Weights of a small transformer language model: a variant of Adam for these matrices.
Each number is 500 + 25 x the weight over its row's rms, rounded and kept within 0 to 999. Layers, rows and columns count from 0. Numbers have three digits each. The size before them is the row's rms in percent of the matrix's.

# layer 2 attention value, 384x192, rms 0.0669, rows 200-383, columns 0-63
092:495494505488487470492487511485514534464520472475494496526530453502490496491503524470539502519509488503478538491529498486547506494493509496500511520471517539451504549556477516540560504493504508
101:469531515513478527455498513480475518508500516471529483485511522515505517520473512502489550551485517506486511470536513553521473522474522488482510505526505520479510484475473482518499507492498492
098:504509508478481519521502515520485464488531542480476517505500569538500490501503514540541517526546497527503517514534479470553473508479514510524526482507517464489518472519458492507518500477464543
102:506495499541473496537520467500509487489505499523466515503536504491446484545491467542511465462494493513517457488524514468487527496499508503465509530541538488505444469458513496480461491517528491
090:518507483539495505476501493499527531509467507547457543484458542478491493471503473483476477428503525510484496483490516539478490511474496510497498524498479524502453551463521515485504520544509484
082:492535500507511487496506473451511523484483506462547532478544495516450465543513481538471550481502492502482483480516500489519497509477514518487526490514479524491491527479487492492471480513527470
093:492532494497508474506536532527470476504518478492495501490519529505500508484497492469525515527514489490515546493483527467488553487499492451500496472494516545498536471517492487501535509459490535
083:490468501501490529519496501516487512567487489522422517501482541513505484501466457540487458516496484519528513552456503508535476471518482553495489508553447522530503449477514505480476479496522498
092:491475489468484514501473524520516483505490469537481527512478492471517524492484503480573465453530503507452514480445509557490495483534488488521535505520465564465481526479539493537528508511488488
101:481548489507481500464516489530493494480491479482505478498513490527528521503519495507507478523509493513450531484490487492522455475481497522481479521492422538477541544539500503504498491516488497
091:526486498465530463508456499463524516474464478512496507471532503493507478482481493487495461452496501479500503524510518480499483435538478502485485516477509508505441536495503541480512501503523465
089:522469526466468468515502517457488464504511495503525498475451518450514464490506533485496536513476502459521471550502472462494493520518477524513469503466525464474505524479476475519505537490525529
085:495511484469492528499486519497509519534483458517479519488483594522539471482520489539462493502482502504522453465467511540498506514466482505493480486481470525513486533451495501466467472483493503
076:458481502465487504515525478480494492471521477511443482487501524527478483509510533481534512462497527510477520491467542542540476480501515547477537493492549502543517495471481485480462497499511587
084:476487506482484533427480506517488490501499484560500509503438483457530499479512484455532471488528520469511485505463545554489504486520525470484495495474446534502528525510513444511509531494469472
097:505469510487477516495471512489511463456486506501495487500513466497506506488521549470528505504479531480496546510509516486491521452528488479528506479475463459492463513536486542506545512513482510
076:513496489510510505496510517517503504499472538463472517481503548502504501424518489484488494448512475517484539477483505485509480469498482501535494528503485534452479512502505528505527485480482538
081:493522511525490488455487472476506547495476489492479505500494459545460489519514504515504512521503516499448522486499537516523476501502534483500496518511492518456499528473487526503529506510483498
085:474496497520517501516471527533489504578493510462536517520461466460505514490493437492501503511492479477497502515445460535513474479489466524493490512531492525481517513509517515566509528496479519
093:521481509451510502511501510478462456498502488469531472485520507483506523487494507491544575556510488445503515504447472525496505493530501515536526481497476496462481503491456471489514495488505468
086:479529497473483520480495510471506504508479493489524528488541501515501501535501486504532495559510472525475527458466507549512506497440493494520515532567487545466483520495524505522508490529481484
080:501515497459507463455483494485527519475475478488505487494526501523519495451512542474492492493475516516417498485503498528497499508499516509486500510454490498486504544536467510519476555499500478
108:476500487452502489477491504503505478518480461530542489492515477493544524539514488458525464501536493466478493449470508553456477516488517501479534510478466551497483558488519476509527512500478476
084:518459513494475504508459515460523454465516487476463511492519457466491449510492514492544521520507500468540480532526525489494536483536480472500492485494538484497485520497483462526541536510472519
108:525532501520497520492536488499521494488495510511447513513511514518487478487499491544441489491504508539554485526546525441515518491489492519471470519501481492551536477503513530441466499523510484
099:494531499529500488486517509486521543530463522523486516474499522507473483505537490534450527507473493506504517492538495490527495504505484514500468579512478498477504497456484537487528476484486506
087:481445501461514499473511502510523496509486475514551487499501442471535484506525511459507554547484499462499488529473509551451518526542505538529522547480461505480492566485461505520526521514515490
085:507502515492508481500505446499507488516497550472532495498477491531506498518473523508521533476499486490473529509494458496516459481499484490528518494504512455532491498494504501510512496538494520
078:522566500531484491527525522501479476539472464438480482506513493497473516511509451526488519497493480491475487500487497476494489511486555523460503471510529534482553462527498511478512500488464488
091:519525511501499490430547518479504508463495497474538490515503475501485487525516478504452473520508503493497470507556522494467502444518500495482495543476482499486540493533505494482526522536526506
114:481518512488501503491541496516505530506473551502483502477476543498493514506495474516453513510476501527514508516550460489521482509510464537514477572513501450490490482454496521494500462533510498
099:517488494488511534508533509508497505554477568529495492509478554496491475507502454514468483500501497496528489501519455493495485536456482555510504507492476441523495489433497479472449494506502490
084:490462516491504471515493481512508481512508563528528512495477511479461473493453465536494517486542518492522478519504448491528475488520475526527480508506531453546504492472531477522484498547514528
098:500481499486505525476513502508479492484488492521534496511547503528526531494473478509515467495530528494545485489535561480496511488466499458474523455494486481568491459539497454472507527496512500
095:472527511538474510473506452501498512461555499467501526493517502530456511540482513517520585519490501554486517494524501520494549491503526490495497515555533519463507495484484497556485479519512501
090:490481492503498520518486500471505514499518542495473532480503582533505487484524481512513486485508498527476518491492498516541472528459487514488486492519515552543513488511498468488487484528516509
086:502522501560524509520513496504480524502541511478443532541464481514455524467479474509533463436488505530512514485499505491509525468516520456505508491539546516507499437502527490490514478474475527
092:531489502477524497502487527492514511478481518521537488469493516477520518497494512513418452509469513495521506523524503502487499473548466491496473565497505484506454512520519554492487488507536494
088:470524501521490522499523522498493504502513477508563466503537506488455503488563495519516570534489483497464498470488486498477535510519519550512553517482475517440506557509465535509524490514484495
088:493492497484513547520461514507500453520535428522488472499487502465489490459517499449536485520482510460476497476445469571483515513523514519507534449512490538465484517498503523492487492470516494
088:486475501449516529487490540489507503472495447499532489507479493477528513485486505449511509504520496491462489533473564556474512493529521489508497486469459516464515548535472496536501510496484495
079:510509498474496486506498502479526498477490482480550468453511462479513476527490556485499527508485491479481498491524462538463494527570504516502515597478502499465446543464494507520522529510474489
095:527457503520491487502464470524537497476467530513449512502471488540512461469463461514491448474524518510518508507514486503503446484467461470508465507520508497541441469509519506490506535542511502
094:487502507505482516532508522513484483559508490505529477561499448479497527503497453480497474481494494459521479476497454513495481520518538527456538499518498491516513465529527487510506464505492446
080:508523497478522525509518508504483485510456537511526488502464525457545513525533489498470529509516492493523483483500445504482467534509514507518502508487503466470505523468501474466478475504456483
101:527498497484508479520502530524493486529508527552470464514488526500552509491525470518485470497512506532531530532507473494522497522517494503471497537483499463506516471503468485506493529506517499
093:505486490512503546487501498513488501494511455502446495492513488513514484454521538492529513511481489528513519495455548510472507510505493477503489471499486565474479467509484505448497501485499504
095:510482509507490496466516485483520549507464519532486533488453494529502495488486472509456475478469512529494481540522478542514456517473495519501504532512496470539461493440511520489490498517525509
079:505499512511481479506497481518511506483468565502472488491490507526477520496481517500441476481504541519475501508544481465547472489501496495487471518491471466521492470536497479479508494531503541
085:490507500466508480515496508537485511483501520513494515492493487480500528486516490476539451487549481488477569498468491463492489437508476435574524518521509483477498464527534509539524517494503537
101:463493490464491502473509501518521535515466482527488507490491471495487500541541505461502464512492501502475481486484527535477485522501521510531452536473478531463511530481494509510533522464483508
110:500450490468507503487445527508515463483505462521515516489486490463519478464522500453541482524508501479502506506454499520466498483526466506521516523483464509452473566509495515517503526485494502
094:464520507540485497522525477529486489509525494451515448529497442505488513519521521484532498485497481488496503499493502466513503482514504486499523503493559482476520455503484483514510511485472514
098:508473494468493508516484537474504455506494467532528523507495507430499520525488462499521501485521497479552464497472511508469552509531491492469543508497539474516455492475537472503489522501511497
080:527507480508479505514502497483514469490517440496515497501542486479478492509546508483545506515494473505482517506490506486491535516505499478493532467485554543470549503529487489517475564489483515
078:536477494491507529506469517483500515513503502538481536512455521484462501493473461488495476439486523527496507539486526571483535517489467496467512515520498511521509466494529501502496519513498537
066:527486494480462520531486528475494519501502500476495496489524464498474493540513529497536478515495504506506463488496480502516519494459507490484488518515502518486505512570480528543486505467460535
079:542448503474518483514469503470499525454489512527431505504466498486514510456495521500536472505487494468521476443511490480546488524527464505533470473542517532508473491517530480488528485518493464
086:492479489522500491505496501476517550495534489478511515505503497468476518487523501513490466454449504517486500493507483482489488492502481496478441560521498523496529547515487524481534513521468537
075:553488491491474487502498510492512545481517500492493498513510498518526495473496468512556457484520489521502523437509503469523517477493524473489487531544487514478488529503492516471529495492492527
072:528462506481504508520480487493490535475509507482488520513486478519526496479506471492526467494499464469526487462510523493578477533512477520542505493484509496506475484505500496468483504461500464
071:540490491497488502490504527494511485528516504488527547521489482489457462468456499494531530531496499484509484487466497489495517504510443509527508544516482493499500523443530490482498499511481520
063:493499488506523539497494493530516480505477530503497494475500539513478453476482478490452476501526523538496528480481505498527525509556484496497527456469520468502510469518537514480465514471516507
071:491519506523490495467515507536489472516461592517489504512475486528497526486426491488470471467527506512530535512500528509512495505463517458540518507504469521489496440486497531523505462527531504
070:499513494486532551481523498540486472521457514434515470510498505461481503518488503487524494502497492517466494475449559514497498504492492492542486503476498520545526522504495495535470493447473456
064:496504496541502496499511529496503466529495550484532492516514462527481494542502456547451507587495470504507496531514511468490536519469531482472539494510458500459512469530537471537457469490529486
068:555526501513503521465515501484493515512510490486535487532479419498510506498478532484499509521493490468516492540489531487529502488504542504507508532524498495533483456521449549501512490549497496
070:465486502492524510511503506490478495506509498506491514494459461493482520525494516485499507446506518530538504509508513533541524497499509438496481513505471439445449521511523483485523446485514497
074:453481501505513508510522527505510503495480504492504463502501543485480523497495551495487563484505536511506530515441515531459511479478511491462486485511519474467478523500502541503522463509471572
072:481473503489487515529475506505503540496527476497494513522495491511497543520498513490515472503503505496499493468485504509464480487514509496520468498546524532497535499556508510486513506481446506
074:547527490494492539518494497488509504469504496485533505508479532569535491493475437522479457481513502481509510512499493517495484514460527476490541531472502549513503473520493511479521518526479488
083:429495495489454464534545517497512473510494496487481450483536542461492513520524533490463529550451483535470498496462513515451545477518541505470504490479525510477534499478498531511509486520478531
069:503518505485510469453510499497503510487477510509487502510546522496466463529517489535490566530481484483529497509475502516478500535532448495468516531491468477499518514444472461502476538519501469
068:497513501502523491452488460494498476481527504482545472508522484459496464511539531498524525527494489478526469527483511493477465532543449530510505493484503472550511515530491493524513524489500496
072:511507505501511567472499508501512465505505510534499492488485546504490495524519549510505446522502489488515512543496534495489497515505459531540501518510566473500522468496528451526466514500505489
079:461456489524527451510489491481515512510505466483476541472534514476478519476544479499499501473499475516467505521506476498465477522485450532452472498471480503505502506471524493494490524495511520
081:466519501471508546517495458482509456485486473511477502520494494538473473515495513492499507508520488524498505547512528534530479515506475495504529454419498478541505417487502520527474479505503477
090:504465487505495532499508479505524490526496450495510515525485501521509501507460511516479507568457482501473487480435485511447489521485523520533480563508534524485512498450484497496467530504445517
070:465477489521525485533498491497507462484503466520483503487504486464430501511520558488513532434453508527498520507483497518470509524540509487468471479502532467473480488475531533513522515503502523
093:523470497482512539479453484475485514486503528501468525503467511509521481480525472530543462503501466482522482476528510463541469521504456509526486494520501499519482497544531472493521491482502457
073:528538506521501466466496478520499525489507513527533481503494500495518487480441508500506527514514512498532510515512531488554498454490520503535483493534491530528463511554439511499533468516539505
075:512497506489479474474490489521503438532516494499533451514496447484533481511499493472514479525486483494532512528469510484519487451501519474510474504515513517478530491513480509512493459519509493
099:551499492476509529482478487492502493480487521504480516536483476508530460497500472506520451520502480451541444479520498503537479490509520492564472491492517542563489490521496479464483495500478456
082:504507497458487475518516502542479494508497482517489494478464511452525509480452528470503559494549503527516511510516490475559513473481472486513523482466482476538438504450519508507530428487535504
071:516488503515512485483488460497497497502494485474524501485530529500442476507505463492486486440484500500496522504508503492470481547500509521463512494516540498468523531503488511479529543472518530
070:503489498495508526493486473454504480534480485540506467499481493517452488495509529521490494556482511512525511468471494525462484512531525514528512511496545507461528502490492501494460533471495522
064:464475505480451472537506501553525442501509472532507500487501493498473477518487533492501524513458515479504530506479466521443477523526536535445487522513506484431514491448515510522513521524495520
075:488514513559502463469514503460478479512520487488539491479488440509487498482505447513509536535509500512510465499514512501519497472503530528483460480518480519485497528535497474488528462540505500
072:529534503506533536472487509448493484505509495505521485491499480485467510475524512495501475447487488496541521582519519486475463501537489489486468518517499509485467489549517510514546473514531484
070:484494491456519554507505501496490502522481512478551510496516509482528499568476491502491499470500489492521505548459512473519530514496456472518488526460475465516480550456490471511488470463486467
079:476505499477487466508489445479497508472523496442502501471482534511469491510530472479511545541515506546459473525498516519553514463473472511495522497457513510559497550464455498494497504462492485
086:542493501464453505468472498501494532485511503465521459521492473517501455506526518507539502505514521493531507476562519489526504522572555478459475475545470520477481471491490482534498463488487470
078:551522504537534539469491531485511476506525495498492489534495463516496499519444555502507475471496508490531511511489517444473487493477520491505479561544514518486505484529499451498531534516470524
079:553513498547500483465516506509523491496511499510484498499471481534499482454470523516491497459497501479480499518515497493491499465510514500468474525552485530500503514515494487509507512557521525
087:536500494480459463517500509519518491457488512522513504521492547506523494512456421500523502502515490483524525477504463501489496505522512483505508447522496551451498463511495463487523494510497490
077:530487485524489481505498486526515482516514465478532501514516486518497527533482513458490495491475491478505537480463466534529485508496488480485540559529528549448490501523491560509519480489516534
083:515498503564517492479501500478502472500491494537511512499486496515510517504458476517448493497488501497489542514510506509531489503499448495526506518532537509457461504508509459506520491489539506
087:497516502453474493480517491503522517490514451461506471495523505530494435487537513498470530467500525498449495550499505517456496496521525503449520482481465510527540478474442480489492550486466498
076:485495495476459463518500481504514543488469507494493540501508514500511536556524441506421509488526488486489504484504499472502507531467498491469514521488450482530510517460495519513508519494511509
074:492453498516503487491492465512502470490509496531521488538478488501471519561479512480506501556462480475541511518495512523513485528537494502506533496511549512440487495509497500535492496474494486
082:454486504490434471520504505507510451487498489522470461501505484495471483508474533483508534512465510501500498495483505519517502493553529479491496475498502493445497508496516512522513484531494534
070:504487502509542511458519497503498516505505514468456477490468491501454530505503492514526544502505500510514501486531488561515503534496486502492506530534493499487493532481499437506538522492488509
075:497520502485488537477516480516490496511466528496516496508492500501511489539502518482489470471490495467469496492495512481479480507522492486525547505454529453523522503457489552512484525494472474
078:516510500536529523524504536501508502488497509524490512531496519535470541485502478482482465438520515478501520453511515476469462532470493498478533510497495481544517429484544465484530515506514490
084:517518509523491540499513483503477541504524474473550507486482489481465487505519513512498482482485540511475504501505480557498502477478475516462470486551521500538518539493501513486471512492508493
062:493493499497509470484535494493510475515530448505503501470482474477509475506527521478524543501485512515441484525491495521498491471473460505474522509506532492486545551468475514508459540544487534
067:477482489457485470493482520512515518485464534492496515496481498472495559544513495494501493525531500506515474489495439498500470538480489473507488491501496513502521518508531519548527488500498499
079:504525500479492514493486494495492512492484524475515500476501485532444469482491496465533425470514505522529513484508512488498512502454523490490510516527502561488485502543480510519492512470506502
077:540528506519516515490499518493485488490511551532528520527468466529507550487466477497524486529489513490542500484506526518544503528481517455548518524518458499478515452498511498493519454572499475
077:525516494539476497498520526466510505487495498476463488466490513529458459466495535494514463497510483524470455451499485474527496472533538501462496491480510530476543473525502499520467468526516497
077:526480497500523495500473488492506562476553491494481478495476459482500507490505539494506510485486508529527524513505490495490553473523476526487477506496518500559459538517512492470507487450493513
081:496520498527480481481496520449506482479511465512498496498525486544481487468524488525456452499457516512480487476481491521460497489516488510471497518509512518500529476492509530463504535554487516
070:494548502493495499476523491499482474499475515486485442485522500436515502543502490500493534530519457508525477535512525477515508477528500484522504451441491490475448528517485519493451457489529468
078:506468489541524503521487494547511510500482459489528464491519473461523550538519539487433487484468494455521520536487520509530504489500458484497500548503483474463513502511516498521478480481493529
077:461523503494501528520517512521502508482479534511496497548511494497517536550499487485461515515522487472521513521493503505482489518534517472480517493492489523486495449521500505539475478488499470
068:512517514503498483475485523460482501526532490480497524476483473518496469510517523508552508511516506488517486498514494496497520454517481508466531503517498442475507514504516478501527522502474515
074:468533490494458500530510484518501477510489468476529491479525508466536527529491473501459537538520480496487479494492490487541534450500526477521478505450470488488498500544519545501478449507521504
084:558533497501512542490479499495505522513510534507532528509481499522517497496512432516507439480534505481498498497536513465522489544449490508558521539508488483555516493537489470494495511506507469
074:488517496558499461485522494478485496510503488481503462447548534483485499470518469486472530482505472489460458523501528467495478454469490532474482481474492518551526518480499497471512514512534503
074:507475496539522511461503511487533492497478492538494481499505513525491507529497484509467425493489485514514548499483485497446493520522507497468500515530526512466511485502520502499494532473525506
111:471470511516523495500507509512498473473503525514502457494481518532491481465509483458500521504520493448510521499500509478488511503475434508490514516520473498523463508504480452491510459535522443
106:468501488497575547450470518479512485482488467513492489511478484527460532472534460504501522491508494506458498476468498491491439483513497490496462485518511452497528517470486517484521460488524509
105:512508495548503470503458495518509461486512457480489499523492462516481483516533494488523484518488497482496473436497468509461493513476527480519499497497500481489520491467474519523464489444528536
122:505491498496515510518491526508506498554506525519507538522500544466521551501533500501512495545518508487485507470504473477475504472502509514494531529518453537508464459514537442526578505501523511
099:546492494475495480499502534547513526509479505500566467517479520514496463521523501469523473555464494502482480494510480492506494495508479517520532534503518514535491515509484554480502548529485513
112:503481502516484515477508510504531477541515495540515518518486486485532519514541465510533519561521489479515474470519523451527476504486474494430506495539511488500459503521525465494534546529471453
107:539500503477494477525488506479487507531470494518537519478486492491497484494492541505507457467517516473513505582495498518526520517472501538454498487500512504496484522534506503467493483520498487
115:511515501513517520510511483484509489505458470488497532481559478474492537477469472501463509493514464511493543570473529490496469508517530509485488518509521486488491527520503494451519473508510477
114:529489497450507519504499506490515496476450477516529489485498492504492553488513464478467510483485482518486504532466480507475468484528501515521525520554512463517516461515494526468517492471526469
112:535484495483434533512508450464492540519457499527512499495500504464552477536497474492506477496505477459527456495504505504514492482486500491513521493535493509531514472481516531471523530480471491
106:469492497511535512486491540491491499469501494464509497463518437490499513464536494473505537495468499523481507516435502525470483502473477505499463462477515486478544494499500516502468467513535500
105:523496498459518510555509538506502431505518548509486525486505475503462476494494512533504517509519498526506501524507460486471513511469481460477504556525512477479490492438530466495476505514531492
096:492495513508486504510512504455484534479453519503456455499547524490534502492512514507471455505512532547520485519544507502536500530478481466507493493516477538523453447507486517518503498515504507
103:536487490512510563517473486522521466441497487497536513510491517517494551524532496507525503485494465518483472523479499462467510514484499545476546520504546431504507515492513519513494498475462504
101:485484491494487493470487481488508480517516494510511484495421473554481494503523469463482519526464505476471451475492514541474496498477496487461516475452484513534504519487482506498446501531497495
122:456495494510499472511539493481517472497515514515465457511482544521418487482528459499485511438480502518547482513534495491527512516478485490502518488498535474507459524487491471475529504488497459
110:494499501487518517506511441524491479531499523503480522499481481521475516488495472517501547504501479500485499500453500517526464460504508504447528474445486517506508493478510500515414507517504505
105:518474502472530507496485516514495459501505537535536517499480491527533494503499497508554493536539518532480481503472497499496482515456487447492521500537521453471462490483514487456504535500498502
103:483492499479503493520448489499480525572506533495483541540507484486486509494485514507503483585516499488476535492485515502495466504528447479458457518512467519492501512546476458513494486495515543
105:491484507504439497534504463492495516508525511488512513513528509529523515533467450496481530505486495459485521465491476528499514484519515481515538446485506487496511530535496472484495553564487511
095:558498498479492496515499488534516494534476504490503508499497528489521544500506486431516505479518488460533497523487488439479533527498490519490514538516506491496515463522513478530499544477529514
102:520503490475519519522498511515501501518505519484478521501475513491513488531557483477517488464477514520502453509535500503483493520500516498458541530492474465496512522422520508523542495477542497
113:464503509496445463515488517497493464467538486482463492511544501467535512528554502511498516540484502475504513462486536490494535527525489448523513516496453488501463487507476475586480496474531471
105:501520497553520521503465546487489497520525443537512527503488540477510541513490506489506482508526477487518451493481517469526438486476489500513447525511529539463531557463502494489485470495528492
102:505505509470508524476514510486499456510463481505486510497491494539491472498515515540521470502470507478455516545466526521449456557495488468494492506528581464534484512480536509479451482541493488
111:556520503499485477506502506504517498535453514489539499507518487509508489528514529528459530508513501499518484503538481509491487521505502523489552435484442547511479495521489502490485524539509513
110:443506497506472518522492528480519459493540504523458496519509481504488488498528537523545467500513504498490478514498515502499528527448483472523451569531540490468487483484498488509490485474469489
103:490483508510508518492519498508499483469507500552530474478507528548491475486475497485482482501542501527487467516458460486534478484462487478545509476501524496512485463442502533518442516499499465
113:532499501505509501466507517516520471480480476469494491480493490459503442518550503460522491497533483492499491494520539460466508516544496537496525493497508500499506460501516510522536577484476512
102:481507508504454493491495493502505525560450477498539491527514487488513522513490510522508484528533511474473563465526511479517499457520494515509476503535465512509518443503515503473475517498505523
105:518506497522528520503518501492505478494530486525472491510518550535522477483485486474510497536466493496498450454489466493490497545468487494550497489476542534474450551531503491489537557539470499
108:575515496483450518479477473493505488478504495468490474485527475511463477535444446499501521468477501534538500544526508466520519496533525494485499516477535488472515501487525539546486538493491519
110:510478506500463511514470499505522485511446511486497456538535498539500497500485492495508511478467504494494516473484492487505504524515473493529502507516564489508446488519489549508533528495458528
107:491474502500502496521499510523505503437552528488498485499491509493516499492546520480482548508555492483536495496504447477512517494502480485511538490482452484502513485466492459555478529502516483
119:495494503466510459529493532542502516498431521484514450503527512531481519484535481499480465467492504534507494511478489546520482525492512510529522486515518501538487536492493514485520457499496495
101:514502507515481511499521489513485507479514495506493464483530503492468478499523534559474528504505491523541487564505521513553577493516459488481551446473493536503520505522488495511522500519467463
091:471505498511509468461455466470521499531507480462507505499506451493525451530508518536503464521503505483475508501519527485469481544472440508464470508508515516492551505498495500457489461489501483
102:514485496467505507459488522475528481503484494544475482478492512511493534527461494514509500488493528491520484490517516456476521483484516519464532471496503487498495483482509518480462502463519498
102:506516498477525507533510497432506494517480492486443502530532521467456533493490435535484468467481517537531487512501491467472494526533518459539468546530556499516465515476527501534549499471508510
119:499481491481507521484498485508526537539469505505514507531474492511509482482475468455521491498495505483464540511501504492510458455506490517491502544521511453498531521469490551478486508485490566
117:540485495509447537464465488473493474494520500502523515499496478494566436513490487496530479527509474469498457487496515486503482512484503492503495523509497519500532464473507503444473552481465485
112:447479508480531483507540505535507520456509510532503486491508513497455519471501529501496507469511505513526567538494477504504548483516482492515491540486526470477481549530472507524482486510494526
097:457486495517483473519482527498513535501501461465491481467495555511540475484467533454491451487522500493544518474540496477461536502526493548493526562488464500478477453473509541517513535434505515
096:498503499502460475471511548501531502564480464485478521513497508514503494504473537506462499497496500486527541473562499472482539482525464462520491509486521530484523499531511494501483547514510510
110:525514496514492508475470458484498482572487488479495548499496496498468464492509492539461465502530488490485437528475549540462497506489500477477518496476527495503528497516531468511488460512476500
096:507537501525494457550473522511496490529500512471525491514526489464485460529495480522486476533492516500473495502521491478544464486470506484505471590509455512530489574441511499483461499492574482
118:488502493521509491492499509475511513492559461486454525489506473529492541486489486490473511521476498494483521456462465489493511488529508454510506518501494490477544534449489501523467502503520496
116:491466506498514464497512529501518521475515508513509509511493548517481537502489486437523457533538518505476541515468462508492474488492491511489491560520471546481473531502463488535512501563541533
104:511496509511455505522492480508491492524456492531501489509531519508537494516510495474498511484517472478533535505534514496553517497503474512526502467506504506509516487513493475444517539553442450
108:548494484508509489492493510466533483526501514489455501512471514521467551493506485502467528482450493516493478499525473466486510532541494465461484517518524490494463529482509495533508530515525507
102:512511504473492461528508540506515481512493483516562491526503484483473481484524506563496487509508516480470445484505484523512513503482510473522517484526559500531472534524536511458527501504483522
111:479507509547495547515472510495493518527463514511522495523520474519505500489494509519523523506523472467487496452463528494514478471490457519500501474488469525527534473517491501499458489568495498
101:469519495473503492519506450491494507506516511536506481521528512487464527506459500554499470546506506506486548490519509491559528434478515430529502565524512513538505527475521503474468447494477505
103:467491510525485519500504497466487502497504505547510469500513501482515481531473495524522514531524503486527478488489517493522494501464467499494476490531508502483497445473502506520464549492514479
117:472495503539467499500470503504487514480530500522517470521490489488503475534494513501522486500510498492554492464554542521480519503492497512520478522503505464481532506475493508535463504479470498
111:509494503499455500516505470480508517526468478492487448482508489545466508541499455500467560453486521499541539522513535537489511509538535506481516484452447474497500532510453536521520517521503522
108:476504506509507525497492513469505505508481485481465448490510483515501514495485462503468525472478510518507509505492485509530476486508520489512509431468485501500496504508490511497517491530491456
124:518486497564459509501488510484497495532493482480522481530529462520540481504524490481527534516486489510500519475487536498497501519504479508500518505518474508506495453514509535534485519539473488
110:479476499537497530507482479502504521525494510500470466517539540500514551481476490472490511521510468498534510492484520479469525507526439486511513537495476464508501455561517490566543515515516484
105:521508502506523484471487530515497445479509529488539527483484456502569425498529534506498480501485512480440446489494524537478467520498493487496498448498508489534494469478520475472464466505523476
118:504497495501479471509486476488513493538468499483525492524509463531534506487494514495501477494479493463473513497460499542476480508487526531492470465496473489515499465523483523476476471517481517
096:505497509523534522499522519490482538499509515497525518512519524453566553519499502467515490485493485502516488492520516467511497510495432521504530458539496510504541496475533490526511502517527511
111:524498503539505513528476502485484479524520505489512517507505478500551480513525514478524448534520484489467393518467488461492463501449484516513500487529495541507479495498498466503519491530492495
110:457482504524478529497486448472492511473539428505508513492486439502511481483516508483504470559481503479465497475468492528474483479513483507486449499499499537472506499489454507493502486496453511